config.yaml
n_layer: 10
d_model: 96
n_head: 3
n_kv_head: 3
vocab_size: 8192
activation: "gelu"
norm: "layernorm"
qk_norm: false
parallel_block: false
init_std_down: 0.0114
beta1: 0.95
beta2: 0.95
final_lr_fraction: 0.05
Each number is 128 + 24 x the weight over its row's rms, rounded and kept within 0 to 255. Layers, rows and columns count from 0. The size above them is the row's rms in percent of the matrix's.

# layer 2 MLP down, 96x384, rms 0.179, rows 0-92, columns 192-223
size [ 97  93  96  96  99 105 115 101  99  97  99  89  99 105 106 103 100  94 106  89  95 103 101 101 107  92  99 106  94  85  95  91  86  90 100  96  97 102 104  94 101 108  95 111 111 100  99 101 100  98 105  98  98  98  98 107 108 104 103  97 102  93  97  98 104  89  97 106  89 105 100  98 101 105 101 103  91 111 102  98  99  88 107  98 104 101 113 103  93  98  98 107 108]
[[106 132 121 115 151 103 128 158 120 122 126 124 125 143 159  82 192 144 114 151 151 133 133 133 160 138 133 136 138 109 146  95]
 [135 129 158 135 120 133 123 111 121 132  89 126 127 113 102  93 151 143  90  93 200 144 150 115 140 110 117 118  91 164 127 129]
 [141 179 131 107 110 132 109  92  95 114 113 131 177 150 155 136 140  85 125 149 135 107 125 106 134 153  96 128 114 119 135 107]
 [165  95  77 164 127 110 139 130 141 154  83 160 134 103 112 148 156 149 105  81  80  64 105 160 121 130 119 141 128 160 116 117]
 [127  91 123 108 123 135 135 105  93 143 127 132 130  97 126 153 144 136 107 179 140 138 147 114 155 107 123 116 113 165 124 140]
 [137 116 121 133 143 120 132 115 106 112 163 108 130  86 126 161 123 120 119 138 113  97 175 152 133 112 166 127 140 127 165 125]
 [157 148 155  89 152 119 126  99 136  91 157 136 125 171 113 133 107 129 112 162 144 151 135  93 122 144 137 129 151 144 148 116]
 [173  92 160 110 157 112 135 110 140 146 196 163 129 147 115 131 134 154 148 178 110 123 154 120 157 106 165 108 115 125 119 153]
 [154 130 116 167 112 150 156 151 117 153 121 144 123 115 128 150 125 164  72 154  58 129 129 135 119 137 153 136  78 149 150 126]
 [127 153 133 123 156 155 134  97 109 112 107 105  99 146 118  43 128 145 146 150 153 114 118 153 163 102  96 130 132 139 150 135]
 [129  93 118 145  97 187  95 122 117  80 133 132 136  73 114  84  87 182 100 126 136 118 148 109  89 102 135 129 110 173 120 109]
 [155  98 113 133 134 109 115 138 139 103 118 125 153  98 127  90 145 127 128 132 110 111 129 119  63 130 171 136 155 106 132 147]
 [136 119  98 131  97 125 123 126 126 142 145 173 134 123 120 144 134  89 160 102 132 126 131 147 106 141 108 122 130 135 161 156]
 [114 108 157 125 126 162 102 112  88 144 147 118 113 117 119 120 108 141 122 182 156 118 189 107  95 111 101  99 160 157 150 159]
 [106 125 168 132  93 128 113 200 123 107 144  69 116 141 127  91 140 128 124 143 150 113 157 100  91 130 157 152  80 132 160  97]
 [168 158 140 113 130 146 122 132 135 137 115 139 125 154 153 151 133 108 115  71  63  92 162 125 108 122  97 164 201 112 126 138]
 [143 113 110 108 145 158 102 109 134 151  98 171 141 127  91 179 143 127 129 113 100 111  42 144 157 137 136 112 129 117 117 122]
 [131 126  96 116 117 106 128 151 139 140 151 123 146 133 112 103 106 153 132 144 143 119 149  86 134 145  97  97 125 155 105 102]
 [120  79  94 110 121 124 137 144 142 149 129 111 126 111 138 112 143 131 134 140 199  98 131 101 154 138 138 112 140 141 171 107]
 [107 135  70 101 144 141 169 162 149 110 139 126 116  93 133 150 130 101 115  78  74 126 133 170 137 146 129 136 148 137 176 115]
 [142 176  98 135 152 142  97 168 132 159  91 130 146 141 130  95 138 119 108 144 149 154 120 122 162 143 138 141 133 106 136 138]
 [153 180  90 131 136 104 131  80 118 146  98 177 131 130 123 189 110 113 119 105 152 131  98 191 151 115 131 130 115 136 129 103]
 [ 96 214 123 135 101 157 132 133 177 113 147 115 122 107 109 136 127 134 136 133 112 129 119 102 155 126 145 113 140  80 163 129]
 [ 65 130 147 144 128 118  88 123 125 112 115 118 126 102 111 152 143  97 155 102 138 127 130 185 120 140 164 168 111 134 106 144]
 [134 121 130 155 121 145 149 185 105 174 127 124 126 136 134 165 129 140 100 128 119 132 101 155 171 120 121 101 101  97 159 110]
 [118  96  83  93 107 123 112 148 155 110 134 121 151 119 140  92 122 103  97 171 113 103  63 149 130 123 123 142 145 123 129 134]
 [122  99 128 125 106  86 122 107 172 165 127 192 138 103 133 112 125 105 144 112  92 127 146  95 150 146 133 156 142 144 126  98]
 [129 130 113 163 118  86 128 123 137 134 147 163 139 187 125 142 145 130 151  68  94 137  91 153 135 154 155 131 141 119 119 144]
 [101 138  91 117 126 121 130 178 161 104 150 123 118 142 194 103 150 138 119 120 148 147  98 163 194 153 135  87  84 101 158  78]
 [122 103 145 134 129 127  99 118 132 134 102 138 110  92 153 131 139 124  95 128  97 117 154 137 111 112 151 148 157  82 100  94]
 [108 137 140 128 127 143 133 152 161 139 141 111 133 124 114 128 140 120 116 123 123  95 127 142 149 153 136 126 145 103 133 125]
 [112 114 121 141 105 130 173 133 130 136 106 152 143 125 157 129 137 170 130 116 139 130 115 139 151 113 147 150 106 141 146 121]
 [122 105 174 128 118 134 156 129 107 133 137 128 109 132 141 154 100 116 129 134 157  96  92  99 133 149 104 159 139 171 100 133]
 [113 133 202 131 138 147 125 133 169 140 131 141 117 178 103 133 107 107 142 111 142 102 113 141 137 119 141 155 115 143 107 126]
 [105 173 139 147 129 124 119 132 124 140 108 144 110  93 119 116 131 137 162 142 143 143 136  82 125 120 114 116  89 128 148 164]
 [109 149  96 120 106 156 149 162 115 133 133 103 130 163 157 128 165 124 112 146 146 126 127 123 131  96 147 135 136 154 109 105]
 [105 153 106 148 109 122 151 150  77 121 132 146 122 119 126 111  66 131 133 168 124 148 168  89 145 133 127 151 134 161 119 109]
 [107 140 132 159 130 132 113 155  85 125 115 128 116  88 117 149 135 131 121 116 118 141 178 138 113 133 141 121 118 139 139 122]
 [132 117  84 134 147 114 141 118 107 121 119 135 142  97 113 165 147 133 145 157  76 130  93 113 114 108  98 151 102 152 118 131]
 [153 104 122 151 133  96  84 119 145 124 125 153 146  98 126 161 114 121 134 128 117 179 127 130 121 119 138 154 164 184 167 154]
 [ 96 129 139  98 143 135 112 142  67 134 115 144 155 112  83 166 147 132 144 123 174  68 113 126 101 100 118 160 133 157 110 148]
 [165  74 118  99 131 134 130 157 163 137 127 122 150 113  91 136 111 122 119 103 106 125 129  66 136 142 109 104 124 139 120 104]
 [ 83 157 116  88 136 154 118 132 106 147 177 128 140 131 141 132 105 150 108  87 116 122  88 138 158 162 119 159 105 101  83  96]
 [154 137 170 115 143 150 140 110 126 110 121 149 128 123 124 102 134 150 135  91 143 140 126 126 134 144 135 141  92 144 147 113]
 [ 98 151  98 127 114 166 132  95 160 130 115 134 118 108  84  99  92  99 119 163 140 124 143 119 147 119 147 125 128 181 145 135]
 [112 105  55 125 136 140 146 119 172  91 120 115 120 124  97 163 143 125 122 103 143 114 114 130 100 126 142 121 110 144 143 112]
 [106  95 136 107 134 113 111 171 139 107 156 137 137 166 148  57 162 117 105 161 117 150 120 108 112 147 139 109 119 104 151 106]
 [151 134 130 124 133 145 121 110 144  94 138 109 135 156 133 113 120 146 102 176 110 130 144 160 120 138 113 102 129 136 179 106]
 [138 113  63 100 123  90 113 151 139 152 139 162 130 141 108 165 100 120 148 148  67 133 112 120 151 108 131 180 162 138 144 121]
 [163 130 144 129 138 112 162 142  87 138 124 135 115 117 118 155  89 108 107 185 154 122 118 121  95  92 108 128 175 135 109 142]
 [108 135 122  98 141 160 138 152 100 143 117 149 131  89 148 122 161 130 122 159 163 132 144 111 143 128 157 121 109 121 118 129]
 [110 156 158 116 137 112 129 126  91 146 148 136 117 106 136 133 126 117 126 140 140 137 110  66 129 165 137 122  95 127  97 118]
 [138 130  59 112 111  94 139 188 118 107 116 133 154 134 102  91 120 141 171  78  63 124 149 123  77 151 202 143 156 168 128 145]
 [148 172 131 113 158 126 116 139 147 122  98 135 117 121 126 131 144 168 125 126 121 143 119 126 141 147 127  83 157  80 108  98]
 [128 134  72 154  65 160 114 146 147 123 158 138 125 115 142 175 128 158  89 124 133 195  61 108 118 139 135 134  98  97 150 150]
 [129 122 113 103 105  84 141 164 153 133 155  87 158 156 152 164 130 121 133 122 144 128 101  85 125 172 114 133 125 135 143 105]
 [165  73 147 116 133  90 136 115 101 126 103 135 132 115  95  81 131  89 133  86 112 144 111 130 110 139 140 129 113 138 151 152]
 [123 138 122 146 116 147 102 149 106 162 127 130 127 135  98 125 131 148 173  75 116 127 178 130 106 127 147 148  97 144  90 112]
 [142 156 135 106 133  96 145 144 101 124 140 127 117 192 142 112 111 121 153 129 124 132  83  65 168 158 121 131 117 152 140 133]
 [139 131 114 112 162 145  92 121 152 113 147 119 113 112 111 104  94  89 118 141 118 130 130  89 133 103 126 150 178 104 122 139]
 [161 110  77 118 126 113 151 149 145 135 128 187 123 131 143 101  89 132 151 131 128 129 102 147 101 120 114 151 169 137 164 143]
 [147 180 135 150  78 107 171 145 169 130 157 128 149 131 118  89 122 177 126 125 158 144 125  98 100 117 153 112 119 140 150 139]
 [125  95 134 116 168 164 136 115 163 124 100 153 122 121  97 163 122 129 139 121 172 117  98 156 133 153 130 141  99 133 157 102]
 [169 157 172 112  84  76 113 158 156 132 143 145 122 155 147 174 137 143 142  87 130 140  75 155 118 154 158 150 148 104 132 141]
 [140 117  96 134 149 112 148 128  88 116  99 146 112 115 144 110  88  91 109 195  86 133 136 112 119 117  93 163 115 152 154 140]
 [114 108 186 159 126 120 132 159  84 132  93 112 121 117 121 122 136 109  97 120 195 153 112 119 110 125  79 141  86 152 101 153]
 [137 131 117 177  99 112 147 145 135 149 143 122 132 172 179  73 138 120 129 173  93  97  76 125 119 150 126 113 146 103 125 118]
 [145 176  98 158 125 151 138 115 126 152 112 121 130 154 148 139 130 142  99 138 178 119 147  94 151 138 123 126 111  95 105 130]
 [124 130 140 157 114 126 140 127  96 143 140 123 140 101 147 136 152 130 141 127 104 101 123 164 128 121 134 110 155 157 169  93]
 [127 151 140 109 115  99 133 115 125 141 172 124 158 115 159 138 132 144  96 194 172 135 135  99 134 115  99 103 164 150 132 127]
 [161 150 143 160  98 124 144 133 130 142 122 186 148 112 132 122  86  67 144  89 112 155 120  98 149 151  90 133 132 166 112  64]
 [115 140  96 132 152 149 145 103  93 180 136 164 143 107 125 135 112 134 139 109  48 125 138 155 118 112 123 160 136 119 142 128]
 [139 119 147 155 140 134 128 110 107  91 112 108 114 117  98 127 151 160 150  66 103 131 179 178 153 189 168  92 146 141  84 116]
 [126 122 176 107 155 103 120 154 118 120 177 132 135 103 132  93 148 153 132 162  82 143 161  77 177 132 143 127 150 109  94 145]
 [131 121 136 104 127 157 127 136 158 105 130 159 128 137 131 115 154 130 122 191  95 153 100  42 130 152 143 130 115 123 143 125]
 [118 134 119 119 128 124 179 101 129 119 104 120 117 152 161 172 135 118 101 114 128 168 124 100 164 141  81 147 111 122 132 121]
 [132 130 145 132 141 139 146 108 104 144 113 104  99 128 113 135 118 106 141 127 149 127 168 117 137 138  98 156 130 145 110 155]
 [100 117 114  91 130 139 123 156 154 108 121 153 108  98 135 129 100 108 141 186  97 118 101 148 141 114 118 115 179 152 111 126]
 [134 115 146 114 149 104 164 150  97 126 124 151 134 120 132 167 181 144 110 145 158 144  80 122 143 118 122 128  99  99 127 135]
 [ 77 147 137  92 140 176 139 106 139 139 140 130 150 164 142 101 166 120 130  78 119  99 111 137 114 106 113 128 119 169  92 145]
 [155 131 196 129 106 132 142  95 169 124 174 122 127 141 137 102 124 130 152 152 189 145 169 171 143 118 138 166 115 111 128 103]
 [142 134 121 112 125 133 151 129 165 125 132 124 135 108 106 128  72 152 129 125 164 116 159 126 168 134 114 129 122 148 147 135]
 [139  86 117 115 133 170  76 104 105 136 166 129 124 116 110 148  84 142 167 156 113 128 124  96 153 145  95 100 139 141 155  91]
 [120 165 145  86  98 118 132  78 124 135 151 153 151 145 138 128 149 168 121 134 110 170 122 146  98 127 142 133 170 150 143 120]
 [104  98 154 152  92 116 139 141 136 126 135 104 119 127  96  91 116 128 149 124 112 125 181  81 170 120 100 136 110 177 147 133]
 [165 130 126 125  89 135 121 104 120 104 147 154 108 131 135 152 147 102 122 121  89 122 174 119  79 131 120 160 175  99 108 118]
 [121 118 168 153 162 154  89 119  89 104 140 114 119 129 140 116 120 135 133 110 129 124 131 156 110 155 132 129 125 103 127 106]
 [122 151 107  98 132 119 125 114 115 165 109 140 134 132 123 102 113 132 145 192 145 136 137 138 157  80 135 116 142 152 141 129]
 [115 108 122 117 130 117 114 158 134 137 172  98 113 110 134 105 162 108 106  94 117 133  91 112 140 119 108 117 120 117  99 115]
 [102 145 164 157  90 107 130 135 161 111 153 128 132 127 142 123 145 145 122 106 128 196 173  56 120 111 117 132 107  88  86 176]
 [142 137 155 111 110 161  87 141 123 130 148 107 120 122 149 179 132 116 134 112 168 133 107 114 165 143 136 162 127 119  89  98]
 [ 73 116  99 135 136 112 115 135 141 125 124 135 129 120 117 222  99 108 126  89  89 117 151 137 114 169 135 132 147 124 135 117]
 [162 116 107 109  87 159 150 136 134  96 137 170 138  99 116 162 153 132 150  97 142 134 117 123 124 140 107 123 102 164 121 144]]